{
  "vocab_size": 8192,
  "activation": "swiglu",
  "positions": "rope",
  "qk_norm": true,
  "attn_scale": 0.0884,
  "bias": "none",
  "init_std_o": 0.0,
  "init_std_down": 0.0,
  "beta1": 0.95,
  "lr_head": 0.0083,
  "batch_tokens": 131072
}
Each number is 500 + 50 x the weight over its row's rms, rounded and kept within 0 to 999. Layers, rows and columns count from 0. Numbers have three digits each. The size before them is the row's rms in percent of the matrix's.

# layer 7 MLP gate, 1024x384, rms 0.104, rows 184-232, columns 0-95
098:422549590539464491372535509467553459551399498515529539526477455517478507461598488515594500500532509486478441518482493531537438518460466477522457510538488462583439483332556537557477434546571528499469493519460522445510589438589489452472596486489482503483545574547495493496490399538490435504
117:532592418545539506589464499508456437553494550467558507471474584515512417531514534557481375506494501588500500497592493515538489540455544423481514558418546480525466532516583485586541506488534556482470500500463419456498579564451529519472489563545501455490424497541520576510484534481502548468
097:488508517578551496482444524393475516445562503510537461533522436562516562440410518523473526309502558400465506568496502556491461478400565548435459497515429430447502433542545433459485513500468471491549472543413459464601464495513456483412511568468495488527426487456517604537537526490542473473
094:479576474533514497419518529465474503517557408496569488525467536382496485479491459542575468449495471530499449513569565453528623548610495531596487510495552557535477517400600441493448484479505545467509454483499458481441553482408535447541505505591549473527484466464420447538546569582476618503
118:489446531564511537548444534442522507534530547459563458525496462488565437475517501426552483544379563464463448450539537480494481502482507560528583448533534505516480493389545475491499518486550513564438466477475477612555487454608488373534514443485540492524490434508525495493417421586566449486
114:502462566473544472516470513480533474530466469591493434476503544464482472519464472465562524493435468539507590501469471543477459457425552495523499494489460479448519482525414519522565540433527456531428526504462539503485488368561524536548519509384441586431559530528455525466548496547508379562
102:459545503514598451521446526532523551548429515537462463470609588460499463526538488501474472440509550552490479488411474471512473443514484580508511560445410505419554523466472431542479591455408571506519594473509584425501502463488501647511498494493490462481461554540475517462503504502523483479
091:393540552530519546487581516507523449584489473507567464581460451600454488518508561484506533544508448509534460477514484463457488528403465533484541578528477445554421511403427480510463504521489548452547512504512513480499522564465542490516483580504548488561541479429561544588514551544408446535
106:530488544563477457563562541468499369399467497407503495477491538485450535518511525448519500481466532478581534548494492484446426563533573567578586480519591491528543518546507518620431528525537456492584472421499594526513540497471480597503425531529480606469494460601566398552532419427427505563
093:556503508435462464503516512487505440468611518456585458591474517512527503494503485509552443469491492505620501439349435542560547564527471574499505481663508489531553543417522503519564505521497522502497443528449487516507432532449509493507481506583512541446486519505525490542463498521527483411
087:555460486494512430432534422495500482511481461445613402458531612530511500550542532564580451605625585515423504452521477497460435485487510587521489524492480486532385560512499434538526523546465509496499533449496484490515441511511427509497419494508580545496423525512511464524444475528516535492
114:611539453436566454517565454442467587501434565440510515497516558445529541515551398474662448448463524577497428528482499542407497524512553502595546539419562463536523439517526457536468452562492485585533529492623464494525563544564492495533486462520503580430514537612503465588554431466531500594
085:633523432491512572495438568469479527545401479520558505448496409612515532482493528504539439524496435483616570489481423491450501492471505462449557546514530494469604501519519605435472528482511496527472451455457519512516428473501550426458595441513445481526551372516478456509493493485533504529
097:557562514590529524461550466524472393468496469456602585447614481530469515592525487473448438467528505509558500569547484460502472480416502588540482431475575539562417395541444481409463406511519412481488514489539527408460551556377466489536495521466456614448478474528363460469559558508541464501
125:462496498386505595492423596529493478538500583480489502488423529498502524465448529483402424482398445507476465485626545532523515514481478514502458461521522472478464457542483499574496450478526459450512526542429513465525463448572511567561574511376426506487552423623462524447521524475599582535
096:476493529482435565488482541471396478448411446511485423494444473462582423508506429487515426481478503543481477486450442433454514482558456546480379497519395409500569458449501421413542463565498487567460448491529478485484549522452521329544544550416563472453508593522491495512465404543473434520
109:552467468469501515446557541525461480523415490367493514519529501515531531474458496521495502490357476522524528570549488449558475422495446605529549482449475485542422561570426490472493503439502493464512499480457453527551603535486460483474548476513485502513540519452502502531510576507471441493
092:575531553524484503574573613513444554521541495502543455417551458501595457476527473442533550461484596539619531350488553512477458515596556539489475473539433429464578520447569524566520506441416529507537542495459516530466425509474538565460526554430461491536558547505481519516479477435465557512
111:587572477459546480409511455512513592519472540629494537497540448505491491504565488494442547591508511575532489557535411497406453453567532574503506510518489509438511522588541494524504481515509602518494549470604440421456423532491466545602519610519441560560539487519512464528519507434522538435
107:523422545449525475460549473457543486472484640490495444504521473582473504452535429530538429508494451479545523538518539425482365453532510546443540439495432503480458490522505371492512381470481521488472485553572505490570484442471502399484580483442487441546507492589475579465552546477556474518
099:394440437464445441500506541512585508463534545538433499544560490533613486491532403493498442521469513473505523362507421535511474536420465486488403443447394504527439508499530474556596496481604462530529521552538476470503524549455550613531555522512516550501392523424426582503541467579476587457
123:530542413466482482562552516459564491565424515557453422502508543467542517438488490521551348494453445592470425610506544507500487453525487604501515507414517506535545591584497447453498557464474485588424565537554511540564452506472566510535479546497418531437464529470438453479455443592472565527
097:451543536413563526456547551418557524512512507476510441429485420483455527487534574486585421551482561424503532460591454573577448506501574542409566459528495463526501488419418448600478498505463489516539459575505513565510398587516486499539560575441466414503585507552554602544426418484465428508
107:505533573599459491445537489480517468471480555507625535480465473570472471548517495521480455517517576495472471511494494509464506489435533410492437556501480556535413547423483586548567526459482565514491568583478544402530538481522509524526540469536480494627445511593453559484636463440446498509
099:466453566581548419421493471588489561484448482474526467535504505514553598547527471487542476412465449534545419427467564526473457493452556424465515542563457481490473467490377509421548465450399443428502467546429596449506507497464504530436473568550551476434561537467418447506504516521512457409
092:527503441446550557471522548513576407558513557496519491441422416522443454572513506506418451457477456472596472485580453370542476485444465564561510562466462534509477504453454443486408514382477492536527519585444497598383511512573507515562399442485500468475513390552485439490586532524552555473
097:545449504515620454551486586523519501560484563473509444534524463445599555473485438506575486590521535479506524467564414561504506498512515457478454530420525555536460560471532422572439469368565419618576461490528624452433411501449419514495547455576505501525527572494471494469466473523380488433
092:419523501454469612470487524524427505490489499510481420537477504520520441463465495551511563480460525464567555425520470509519550479431490478579506487471468526683472590470483632551534545435547511539483509511420518507510538491424544438500514558373442499565526476491486549459591557567447490539
089:518531522486530558438477555490507494460502488439441480578462487451502506545420553468500566533569483518351478455427496450441522490572547575377474556527487480400569468503530454582502541419489601517376540631542554477525421551476485500504517525549501411488388539471425503585550513602499629527
102:566542523464493449340418601485531528503535454590471575436499483519463476571530487510512496505480549449476506469478491536536448465416463490489546570482488450538595461524506436539446550582515364399528605410499554532519419475537396481559473370517506553525505488578541468477449479558516516459
094:527479577522537548529542465519504520492543519402414512474487535530463553456529494507484481552522521541548456525525512426582437518502423551569435481422463532550551579513493500403497495521535524480489455476516491463497455508501393504495519544447488426496484569531516548489444558540536574513
102:477478466398457534540451546551556438503448630529435506368460376561554549504503515536505437513515485510489497491554461530428542487526397425580511485471536455455565487519461586445525539468477426529491491417497483513464476396430544513406405526537501563488558418512535573494422458466451500418
105:506463533502575454479449548535527494495534503517465561519518482484471436496448556353526531503495468438575479535496501564505400431466511431459532466616526513480393574568483436524538589558561490518463548487458495457449482470502395423489487590452603578486389456449560548528462510502515502434
094:486545527504503448469566527463464498509472560512424519566596398502439572520473507575518435489548453543509453491511594460618533579558517482528505467483542586486475520550489469510503482616610573528497515542474495535487549526555550560508417557583607511527437519521477543467494567495554428509
098:542485480395483616559459470539479493525481419488458540454444502526464466449473481497515486488528528508481493340527477542542449597600531487552550503532479454548493523448579470509556413475488429524537431533511479439510576505518639468436464412462547557466554498411470444482472495566492467506
100:473447487482447466490482479535520534490589552549485527550567542465491529487481461513469491424512489558488566523576498526490552594443502468548583485402421525539438570545590415509582568578617574471506555526422480414478528457543511554523477534396528387518500480526588370457477378546437606521
110:483549513460515479551456594523528496529402532561609474558478514554475534454560588523537541530359592537604610419543473440472463511512557531554529431484455487472433472525571524503549489448478503446555510585402410471521568450535488471587545517491543535460462460509554434566528534509542528494
094:489456416523500495526432468482432478441569523545529464479505500462556476486579536455436505515442415494448508421510496488522450429429516552509450534605591479476501511611496425549567576499612494475561486452526535450426565495599369547461489527513584538395615570513558434453548463488533507603
104:532474536476502466530589496489500502466440457530531480483441493519480427541496564517524419572511495598572446518510475494526473543531545513512477537486608509509453531574502524459600475456613452538457452547512496438480459481604471551457637510536546505534525472515528519444454538511575501496
101:494535435558419458396495528485531550543475498552492535484501532619542461492616502559523540441481495463449570519433444537467445468493491468460558596442491489445489559610496462519487494523572530550563421539532499435344538503604534554494494546479478458417554466559460490510512560454463557523
098:542519404485477592519463464417525487493336475563460461550536529560486404498390458520489530463489545555465525530471499460422460535539542465515445487499422410474528529410493545465560461481492479520500464482478460534469482444591523485535478439496531524364467540426546548425536496519430494531
096:508491541602488528377488392460368509439559497520468521504405494539459470445470537499508474599533589496481547528432569582441505525505513505419524478531493543534496531525506537512507447511504512524511506546478448541463474518484525518551508470469539385538497430504520501481574557531442540423
093:576480562500487563533444547585604576558449539477537517537481494500439463550489515520589503456486563526431538497363485474460429534487525535485510491437469468458494495549517440493534493520440545444490457512513494416487456494561522515393493537471508498493512513495578479531600419415507452410
103:473478496434404473593523530507457490428450466498416529441518553432456484469468507498487506442581491429479523531534464509477523582476615466470390391570506521555544563575513555507501539538518490466508471474481420566487536513480395565535491420451539510581579502470476529486526414527563448451
100:584546466500560486489561550460560545507532476466526447521595524538455500439511498495642463616449566523565438539528547562508479523426479620523516551429599455546444525489434559483483506487403498502514487464537477459536555475533528416464575463546439456480442493443526585621516489498479449545
097:443461470532580524533518416590426573537581497480511556515454541599480558475501503475510530480444560376586536418506461419456483451434536559561516488417486514494513532528455521545424505368475600526422538481433578608438425506588491453503560465474463529488487546488480564512452525482558479473
096:424559517508536443440431465543521543479494520568446477548550447558429564492434459459453473472437634490423466475443543486497530509501480510505537437521547427395525523512469537529479460440447583534424522588476544521513537446463439494504506594381463397529481515549465514498522547546555557458
097:430500504410498515580518546572473517497544524512519460457444466501564468491515478498483478543553429562534527503503583446437613386467390531450516465543535504467450500541560580557467495425591464434495448504435463477468461508520527461494597500577519421433574462507544632497489412466591426486
101:541521502496436550431535556487507527569414470449519400482484491416407502430506450500397453476508522502515529506477456503499475475525423407573551566482435524540417523460482463553425500590431497503420580459473508476478486580494440490513418598449443459485477472428508514504519512429557453491
# layer 7 MLP up, 1024x384, rms 0.106, rows 184-231, columns 0-95
104:463533502512485386393484465523499493520540513531505526490480532488562422477433480573453459569451435464539486424481444511449480501495468474508545521556356412535467500419476447493493514532587560547572371472446450481506504475492497573510606439535562496518512436553499552456532478593508497588
120:525502459557572528529415526531451446557509506517584491450508587477490485511447477530506492531555586557515553477530543496463477510491529493450505412437495436465489512481473552568542471494474435479533467405440449435461545522506578529510514432520426449467469468478546569431455469452505548407
105:491469490432532492513473613507398520498568504510536513418421525576457486565530568506564495416449471524439484545527601564472564507485638534526420502515555527539491449541490433502535456578505524445491558555554559544511440571406509514400445517487534446367427557526391483507498465498456507525
096:494485481485599447520517500614511492531532510508544402579610468490423561552509509479447434527499521461462476518497457483427376458433516427406473485484412404454488484481449534586433466482466473472470548435475530433539564506495479484462494462493478476442571417484575568526509419491469427426
114:490432441461511574409502490533475537410476452440492570545489473503521474484569485532378551441626587458611579464434431485496548453444471524551524534565496557455573505502475459507427481402545505417545530492511520420492516569443417484437539556518559433398564503537472438565552514405532514467
113:389595563498520569524451393511557547588460473469480525602482526473440596542457482546538547539493500421489393390526557432485528522532486494467479462466476603556350556441521475567434513409518494457436511566515486475537534576430554514536560437561497455413497495568494545431494577533477394451
108:514537484548503495532543478587502453557479520559488515480594424527507486451487534508486558460421484456514534507494575520534515595558458530556444501465549518451473463519438595517602517504560446530483583551535492490509443448492438491506494467497481545456597500427422430509383518451438466563
090:486478418461502456482446442449433478466597404502460481440519478466512551513487441580571498448461550576392496492448472521495487557461460499498427463520511494486487533497545502549456551500449446495493556577465440559519462501483492531570427520509482556416459548468494565510460462458513581488
104:536480452588466551455566564439468542553501542460527451593516496495449410574499521538490467476474555523560462431540494509512413491440513528470505549500568525499473560527530501512467566549450438541459501547474540458512545464539495561506451474400526530545448501418496553595480528587411479437
094:481496444480409421565567521488448420486561455446608536458487560569511566424532549463463459438408516459509530534482531572524547512472538525517474617439491479523458504515471435466559467560468506600445518476558478467456508498567557499467575540515495544510519505588550586537557436413528559503
088:509486533529496535519553528431497556450472459489411564524455538469489417501474489460379530450497549480491576525442488500526533495434519491520554498433528518502395465515534456391468562497514567504524557434542555496540547432520463535537564444498385398489507416422522527594444451544450493513
112:436394486518445451470582581509504523473455444489494396443480498562437496479483554368419450547474506482475512490577502543435533513374469475429454439475493469535493542545548399468539539501464472436484521553475465445550428498475493520535415454542522541455544528486422567432499459444541525546
086:457502513581496543518474443475407407501551493484581523489510488484464503412608461457451501491494529500502544543523558521472460506465471564564393495477458525520521518486460476424452499474480531459462470532609490406520527465558565565560465484563504584446443522447520454470496497525518499517
096:552569497523474557487490432486456559487528470416463496519487471421470511448550481534446551450536567536598506540472437438417580499615466496491596479430475528487525552416483544571488473392474491559400458691518545452484520517629531501499484429566527534526551529515598435527434462550549523453
120:545498469539542533459555480544432522449516426552590455569513671579564533487553557492539405477507440519570495617491427399450528448446474464494472562473408542535536508509493405448491489453512527535508471489493484532412468430558530494512573480440526450498446465455506496581450448442425516502
094:515432360526505516404575583565548548522428485511506391504533462412445553514531489479553442505530562538566527567412598540446538398447480420435527624523584527518540540471409462450544506507470478478508472448546557416518529484490482456499544548389507460565471510509583440427545508513559406518
101:520489624579629480501604504489466527500584536526552431480544472507437478483446467426561493514592603470547475475447477432502488455473561421644460462535574484469605449598483535513500506511512559491479493414472488458413498480519521518496537450471469487493509505481544518485444418481556539490
098:474598467501514497447502532471447504529555459401457503520517458507543539446509530493468470539511504479567502483496452494539428403505574451489565541601479537478538432453559469477462579428460461479470462456499468491444499529401450530501573432379496458441618558571490494475454482462513525550
104:465455404563493471457478451547489488412492539555523454495606555433527467489536532471480450605436438508544493483480372618489480515537442499426505464425461540487456437464483548456467435474428544485403453483514440512484490531520523536491457351444505454467505505508488480403563506454516444553
107:459459524473433444432500437636504426499531617477472489567478425491379484610430552535524481533524452532482533525449444509543365536477525484489444528532489470487565546513575484505444550540539599519454520593473535565569480499526542492413462460447436402601474546540571530525534540516561546511
093:558491542505475521566441516563485388471412521521574509437434555474480439527476469491454531515496431512459540542474504524452459468545515492528535419503505570513470570495521544566447546485528519454507555435490490471505448462490396459551503420514456408563555501548561462443566515415459472529
112:463645509336528554515564452438460510562500454526397450564542398501574575536531441440508473437489490527494384434512547467462496521539469530546489586438473527428520499511462492552416548550503520536475470505576489481461440470525422485439541449546482511495452512478441532465398493563505555468
100:577476531480552501577486544487494484470581499501539463510446492489522468485424516576450454530552537461435587576518489566453566494464485442593516442437428414536522523468559595527552416522511410489478450579507424481494506516500417475489482442493411520491464554506500494582588469468535451490
105:551546563560557549542447606411494441411456489522512470466572479539501561392504469562525493569508492545439478419462528528419381588557448568422555492538402507577483518475428550479521487514470497493580495466468491539489509477474435527536362456534493489480427472451501544509447485416479589390
096:507450544463438479385478468500477510414533479511521496527492440532525470489523465483470481555481468485539537565460470514452486481487526404505480493428484506478587521499443573549423434537517467488490426456517437471514497505436496553446582437472479501429500450432565548510460525531512537537
091:542515537581481383510550480485509431478474474403537523445445558472515585506424493475432376518443477516514496512547443495495534576513505470489501480551506486515490488488507431483491503524473433461484535458387500512506501500401550519531509454413404523534547538506410453460441508545619486520
096:534554476512594553489574512397566472527502417532471449500405473457517550632501453505503518498464474575508435568503556501518563562516458441531477529552431423543497517434441514474480428524557559520482524422463487443517511593540414457496557482550462532572439504502535491504552509397515497412
094:486458521474469551502534452452436550548425465453541494499495536574466486493483554511546493531474487443573519577498589473475522435511401545582471442535527508575515604559456539549460539516501542495462418517485539515525472482442446505552479540406410443605479469476524497443509542503528561503
091:451463524489425507482521542477437484466489479422544489543445503483539497578458504554567495561507527516505491449540507420536503525508548601511520530495498553559590506605494546571507506460560494548422554444592554490537529507524494549416502469546556448517470518473409563600453611566548546474
100:542418497551482514501505510536538584527530524553501418619481440571473446485504517470481440545510478434476467501563436493456614440637539464423492425482510466542456521540479540479519532488489456448551510422554368491430553496523496424371476448490580488531536546449539557453512520483528497482
100:501536440563514502525568446509584539541565456547456515481570492527490534547428510531461524450523523521551506529491561494510545560527558526441494507556524521527530524439576472457504549472511465518487407653495531486584395454473451548541466527602476502473543499514450532492469487481454427490
104:461485472494514510515488494475508454456565533449494570600476442530514480456507529506497528452378491511487476447558498474545542521468449458425425388528431521501411567454482448451517385457502407459490343566589455479427544555490509451546562526447534480517469565511484383584573528459550410568
123:476488583538443408497506524503599451545465511483530528537512624562520529460448562450509509567516591633436508556544491453475460517457489514463504476522554536500383598548520492514496501555579463424511539576367528574480431442482488558462434553454561531549482527480481470490409517466455524585
098:495511556487525567469534529444445476495496499525525586530548471437527598530533409456471462590447412498520531500546528488445476572433448449329486402570432572531536584378485340560584543400550521518567474534507455508493472546546538442472576531415442471557467571456517508472536479423464432470
098:466423493563563488468547441442430482535532537482439483489449406493470417531515450527507432592468479483528526588567506498553445427496527524467485523381426518535489566544570527530509529523529608527491555607505430471531365525497400565543599554548491529518437524585550523397459549514395514481
101:542518468458513525526368492408446494460489513499459511512476510444574456501480462502599523469510526588537487548569448523515520630459531503500520507462400549531449382551520575464514435457441491442534642502496516518520507375414454512406492484440504527434498428537547452456452429464625449522
105:477467424477469570534401587458354524453458642550539523497562558500515462460530544470475525470515522393555525456473542540504448527543545590481544482513529474502542520472444495521529464475438591429537493501470423471428531432473536482501492494388439488505487568541510565508466512463561524490
094:433459503433471476531502474510524535498389493477402557480496565433555575549507478500592410512501533461561497544520502568590602472549392483502564557551465407480477580381555612562509527516559594506473509569538499583531538486472576513432408446553487552467483533604438428485440606409490574507
105:488555578485419423507520458520459492542448422530551531486520519495543482485485557455451471505500490520434428445629550520571509472528511457524562428433427510573366492515513402558482442517417490391471437547510393483454585504557517519610551438391544438488551494520443432603421523484541616508
100:580467470530519534447402477488552443604528587554541495548440489525398512525457434558426452540397566486452548404505534559406504418497456572563548476415498528461501459445520581594433519458425475412508475434505510525529548497601433491445530380434466532466428509498427483462493423512508521445
094:548525501520466454504498514482578463529422599570438549544562538533529472449476503440496452454514455551533576541443507488424439523529474478487457448521540468481555452563482494497577397541442491516500547485496489590567481483586570484545478620473531499482442438436479542475534500535530395563
094:532458425556576488505465449425434554454469522579452479567473546499522433451584509549492552506553538449478503560509468542517458410512394466493443462463526522495612448573539441507601529545573434547488587497536536511536473481546545537488450465474639497544514407473466585489546455463542456550
092:501453583458525435484494564579499468479489563447407533547551484542629569514500460589495411511468516507573552482497379480456531532604477478552588610484431440548565429547419590556423497502574550524526536451513437579529531513416480485498483573503367493551484571491474439546526526613513570474
106:437377469563480547484543447439540544536513620500547565531558430478523515554461567465527550563500508565464434449591594509432479446479488509464431566521437434475388500508475453446554539565453478481528491499445516505479538484489425580380584501554386521542529495483531441547550537482503489468
099:485514532559523534510345522457511545518524495534557490427393535524491474559579506561468572507519546460551561455518502463484487511460458429495445347477509523502604374460566561529524525450609480480515491496531467467487497462536476500528519589435533510509592524519522506447542479545513457566
093:470547394493619531565538608521527412577517474473597495576528483487430515481596473508482482363557476476424504506532518551575490460451403519472572494508592514525452497492449526492493395578477432524512460524387486537382443453466461454477453563458561492513435499622478436476597478449415601465
101:641468537475419571596604578469542506597514466472554522539512559540440510518638539451610526491634485492531487562573405534447507623403550501572442559570514545478438474556427387478492520503514433496477530402505518489580512524426445472517544468455563571529457488437431549535500434509459537451
094:636505394449566495409452563563488490425446559541449537498501494522457482504570581489570502574500441465556435525563509483487419502512520460514535502491442403473508553501502443476599452470597577528554490480521522553517499467561514477595488548549432445501429471585428502416610553518519575512
# layer 7 MLP down (transposed), 1024x384, rms 0.101, rows 184-231, columns 0-95
105:454586506425426501437476455489547496512587502569440507471520491452435445487458550500430495616587463530531438462497488589447580442478483465551517543525374472571489537512430396526557502502526521526495403393608373502534496517561459448553469490485596437521498532428454451549425499514523466548
107:526563511543563489523452499412457498512507470552507475462570470474514456482466539451376513515506562491595512450505499533509545543553535488523525595490468593529545480506476461478542530528517459559572434519556474382514467546560445554399511476519441497453457452443567536503504430485495572491
106:492477485522404504508524455541565527603390508481539542480493474400462450461506474530558450553490510544538533518573594514554467508457546446569394470485510449474425470494474392444427531471490555487531375453513431483374465510544485601529489464579470382514449507529463516563543473411562633533
103:383444507502624446545443523482497524565548454566509500522475539542578525572468496438359519483439397550548467532397474484447484500446492530428556529528516490536431581437559480543492539428461471501480486595517511439476576537537555518341522442551524490518540486487532548540497452466427531568
104:482439557456474558583398431491544511437480489555524539519416533570421505552560523567572487519408467529490545525479520434467525501487601512516387515496510488596538473424527420500457514537437492554529528495441505419583496496555459583491473408540518509479506480502502470586451422526516494483
098:572477480540481489554589477513418553448441515457513483455541507517480557417501427393545461478534436546397519578436391425499494492466456505632478469499535431410508506549564494580474516529478449492473473460488561505405534479511470519456479541506437435477472505451457572506483476520471455498
106:544512489420372473520476467521432522538517542547491501480535511470415490517475545434497606411415468530505464421564551425489486616584515561444498446453470541563450501583458474550547419514506553516502509449495512452545461452517503447582497491509498480452533465486452518433508516442477510508
100:556533608511467471391525505500540463455493507479532459432553442455438403441594543530434494537565464506511430418494493483515549476479496533509428577588498500536561449505407544494516486556463404532453488538414444550521469484431550474518394451540412443428574490499583549396548495520534561455
103:546480468530583403507506547481413580431510487492532503541458456526533501551443515489422506540556538498517563446543429507558444602546591521570533384473499414597504545469573568486572538545398527488407564449495557576479471469521563456535487490548512467529548508511423471541486574586502470606
095:458457573521470588460582536482447578543510513654493457479460518519558548481500483523473474529514471470425436456504465419436500450501422514502464480491490482599521473494535529450490474571379469540571501449472543558499477537485475492554499456485420367477524468407532471429445479504511503538
092:501448521512443589550495524540443521529535422486516464495518546533512453446397528525495465596507438491468483569523552573461447568509535489432513545445492472475490466481399546480480522555460428608538553406478549454460511488524492564433497465442464539486413630464544513431486547505546422547
111:410448415453478516487556490498500571503477486420628535437587481581527469507480575452443604539486508559558475606469514481506558486435462428448485480467561517563535608534534466441460568460484493403424488481442449561412382553493438396490462457534536503441496657500535475447443454504521555532
092:485551424500506412455496399499479523482525522476445521453472496419542498542449443499469528519536431453539490530445474517524543449518409482567540426442542482535533531486586598439489580528484504405479532450525420355465464453510529497505550496571491537466494513476509526420519488519484520428
097:430492640478507479496528448464484517523456483563546509536496486446507502499475441454560544472473439590489513411524594478517438495503492488463476451546391464516565515429491449542533553596490472474538396466490519565547506499406502489481578430451531490554569470518539546475446464433465570353
107:441465514455534387408473451535471566454448470474426536536488536561484471541565469414453511439503504515537526478541436485426540477438470416542472556588457516409530531470488533422509480427513469572532460537486537545407489452474522439556444514383450530517511533535484402498511512545471346452
102:481453444535518495421557431525585445485526524659446601457533502412441554413496444481563521488426535408447553523488490528578416497490515413559499611438498542489427479508525504533450528447535487551507445508541537407558494496496471454478601441478502481555530520536463495466487510535491509485
103:431467558553521531434545508460460528566564485507553540513394521431459497507506452599510471499493590583599433474480496571466513543498504447504427468453503505482582500498433441566443500470457475539532523517438452553526470484520567479554450449494449525494485520465510454541508486567445510541
104:479482531526561562512503475476490529492505623514494620449445507501555627482528601486427452508586534390493523464517572546551513491508469526413493495499555427474453502523424546496530502503539477496439539443556477457444472459464509478420503598422517506500566504584520621542518511504476504456
106:481473456571517493523470522399496413449520545529564458548496433353581535499553443487526491473422508481479526585468391446486433492495561561453572438479522440492543490526606467455593463566387525486508478464493494456489516454496525576504395565599555409567574463516577486555546457492476439459
104:419500421530415493540457478565466551532555512579501416564492418494460452546605514419548504525521475475422468559393538573444420532431476379554547462546484499480420495447442441461525502466499590561448412426467527476497500518476583489449464445526436512528519519582496504480622620391503456584
097:511483487505455482505447466479519460539461481584572573488587502475539532514509445494460498504522648454523453524530529564559443565539520415583424621521533524446517463481522573577494547511465494506512504526458450483601512505491525553394429471516480560410553467633493452501371452524509580475
105:470513481507422435456512494509478511475513575562520498511495510501556490409458447492535567397502437513457435598472484541592489458474410545510452471436536471492583545526483544496560551569495527456416598511586504423562475535547478571489496465569445532533479467479501506425478518456527540534
102:453474500524478487390488543518542518534497469534547475386446447422529438470520524464567535517541477519450514404440507464625485500453480493507474439429544500476499563462463590441495515482483485438472534485593448606597547501556453455410379543453488552433475485432519392499506437460452422496
097:545546473520554544453501539489453414491467523460472457562489504455505472546478504366519535489506455433514443448490458499537492588540483586446484520540497468496424466473456430544480527412512424532455423394497485410431464493570568486454409500507554563468465489462492448495593499538559634591
101:595499453454552478545449444409526487535533584480579368608436517528512462444578402479631392552482425503495464550516468554433570414491429514516493490492488576484448551566541451614557542498481476494544518455501463428564489551441510529503562480536436573498472444508515512596565521426489565549
093:473506426504463482472503470448503403467336460563543508472410603462507555543523525460491406427451520531511474491553626556404497550537511554537455552397479466462462457497551446516515588539506440464538468556530565573513519547507511536569493417517470443485504503499534501554583462504537482537
099:478500539487440487478513528466410486479503493463610556517497587452488515431581535495467465513614491506529522482475450405518518529429478523389568458460471453552562443584507496533459483559484543524482564528499468454591538488518535531553488574476519503466485541454520462531450458593504462544
097:467520519445417523513588475427410574501548417472481368456490479447498528505436470479461451523473405483581581552505537457420375492492436530474516537433485442515477495548543470495489529543546490550493428487568476397543510538466487495415459600463542428475524474527383523515507543487607532521
096:534586548450557438516580474594528445516514488503483453560486536555593451455454564513407506592509549547485473454537451478526512499391535493511442576433511476437545367537520509438524445484553513417529505490475465384505377416570410444454450564418592515507519541447572504533440520483581498544
097:589535460475520512564498472493505522438424546532460469634464463618527493512569551413535449541476501422523513441517440582460559523520529479527507492505581569512465566542570488511515611522556468467550629517406483513522515522446503519489466460493457519525563506404563529430513560473468445449
101:470425440393508496433506467441416530547483470494528512504509448590470477424477529496515432512452458430494446538476527495521423489521444514486466547588499531472506482568526443484423526528452549507528580563406439527473555518303500462513520536471440475354533496559439544561529516524446473511
101:485428468468503477443482605596595486523526532553484459485450511534473508525545478486571434563621500463499496472367368571516453489427500371463528545396549441562536431466544540389559529569491510495409547448507495534418503485517439486491511472467379499541449606481545507524513527468487457507
097:578515448409511551495499555581462537508525463453534518459486428451435579535568435561514493462498462442545473536495513502610489493501506539491505472415471528494417382468518490456490479500468534502499476430520457461503525526471521468536468496538382548401532431533454437531554398450507467442
101:426409446504553455502545395632443525515501559561513530468452494496485457424490477514460485517537569428491487471498542498412508468583466519554586417576613413503556556453438476608477455407447431465518431508580421509467484450510503510547605531526580540508545459415536511552600451567450486554
102:453518423620528466550507614418504486529448491574422504543500541562524433573517535480519530472386498513504567513521554481473522431514530517531439476517463596585542532483459431531473547453482470439491480557572528383515397439517518518444564478488486470480521580502477500491524515497542475542
105:555488515460478580389488555478454511588500518428457520476539554410517460439570524475448479525372516545523524445478487421445508505465474507536563573475437516516474522596492575442537443398556533524456498531494479497498509524469447539584498456448486350525479576538541527519479454536524552471
107:513500562478506417551404462408531526461433492610486453479573571518555529412569425560429489502528468510487474540500488492510431473527566509528489515526483490463479530500469456663519466582544470434589443455497488450543518521477481390589576408426490514436518508460467549479479547514480423563
099:523468546545487593447528397452573411507507494495426470401467480482518574479539497531495489487456451498574507566496479413501484634545519369554476536431389475511515460477523537478537517522542452442486430510495439516549516539511600542522542481445543542527492540456501495474546571461444489533
097:422471478517402444491576491506544582517430517491520527493535518473502412407515548550571472485572511499445442518512522557494524430471457476555467416420521508498502475473501490578485550398498548443577544495494502499526519594443477439558489503502513580487466466533436465453474458462484502434
101:452550548582559466473549520451531366495465486490481452547604406606439445562522397559500458462487440581383462468444520513459418480495560614441481471441469551456500518440586533542477474505466463514512523502397481579437527516535528506454431441508491474504526519545463478429461445486496464432
097:454507516404536590515566443569487522534443462503424467472436402504514518472522472469515501539557439479595445510537399542510473578557532482544530455503606645496464533519476511548575467499423456490463560556514514501441525420542561505486469447568554494490502478446480431509457479388495439543
106:498452566484558568536447474542448476483517438537480495427451531547587513435556467415462523516562500521474573515569502570561570536452495497509475529428495510507500470490510476431485521562568498492609549518551434520498486604553562530503524503503464478568491388626531524591448586584400517444
097:491457558503438420409509435520512412474491492489445520469543477420454489534528485571400466536562455492446570523483472576485431517554485625508568429558471605653460492523429538411498471409488495453531498473497558550422429438607450551542480493464478478644585519436555523495490459526516565550
102:449458495476597500558473551411513528546458495520517523467525418526506492475448514539417496576544506538480352410521548496467533485492547489519556602514510477557530472521534409511556432501344526465487383440412455506502550501512438559409575402553464482454546492554409491566527525421493536417
100:468469518496626475500479454524540612493500487528442459537448563433573464520502457473528551457528418472578518433445513518533472538513560516471553472480470422445424499493417462578418531553535459543421462487505568491556449443525525416445540539454517556515433548565452561488416537501432490413
095:365380549563592427540469537504601446499562450568582512479553472496537492407561525490527610518407479504437552520442482558525533463440416435483346565608474489542492535591551542491449503447505544430464447467522565465477531501508544496501447454538535519385557469489433543588486513492571423513
102:456560528487533458492483519472488450470516538564460511521503502501496476534490487479602419504436511544510528520452509530525508509542560466521510440539542491522463498441473519473488539521439484539466505475613521496487442498521593541437466461469515529600458540510452519514510590435479548537
098:495591628536432563458510469481421520562527481408503559511457531497408610521523431509458546470512544400510500568599526440471662465557427518502515489617503547524486454485556499515468543489475564546499453550520472481537531485530439559441430539630540502466505448551512504514557462495485505490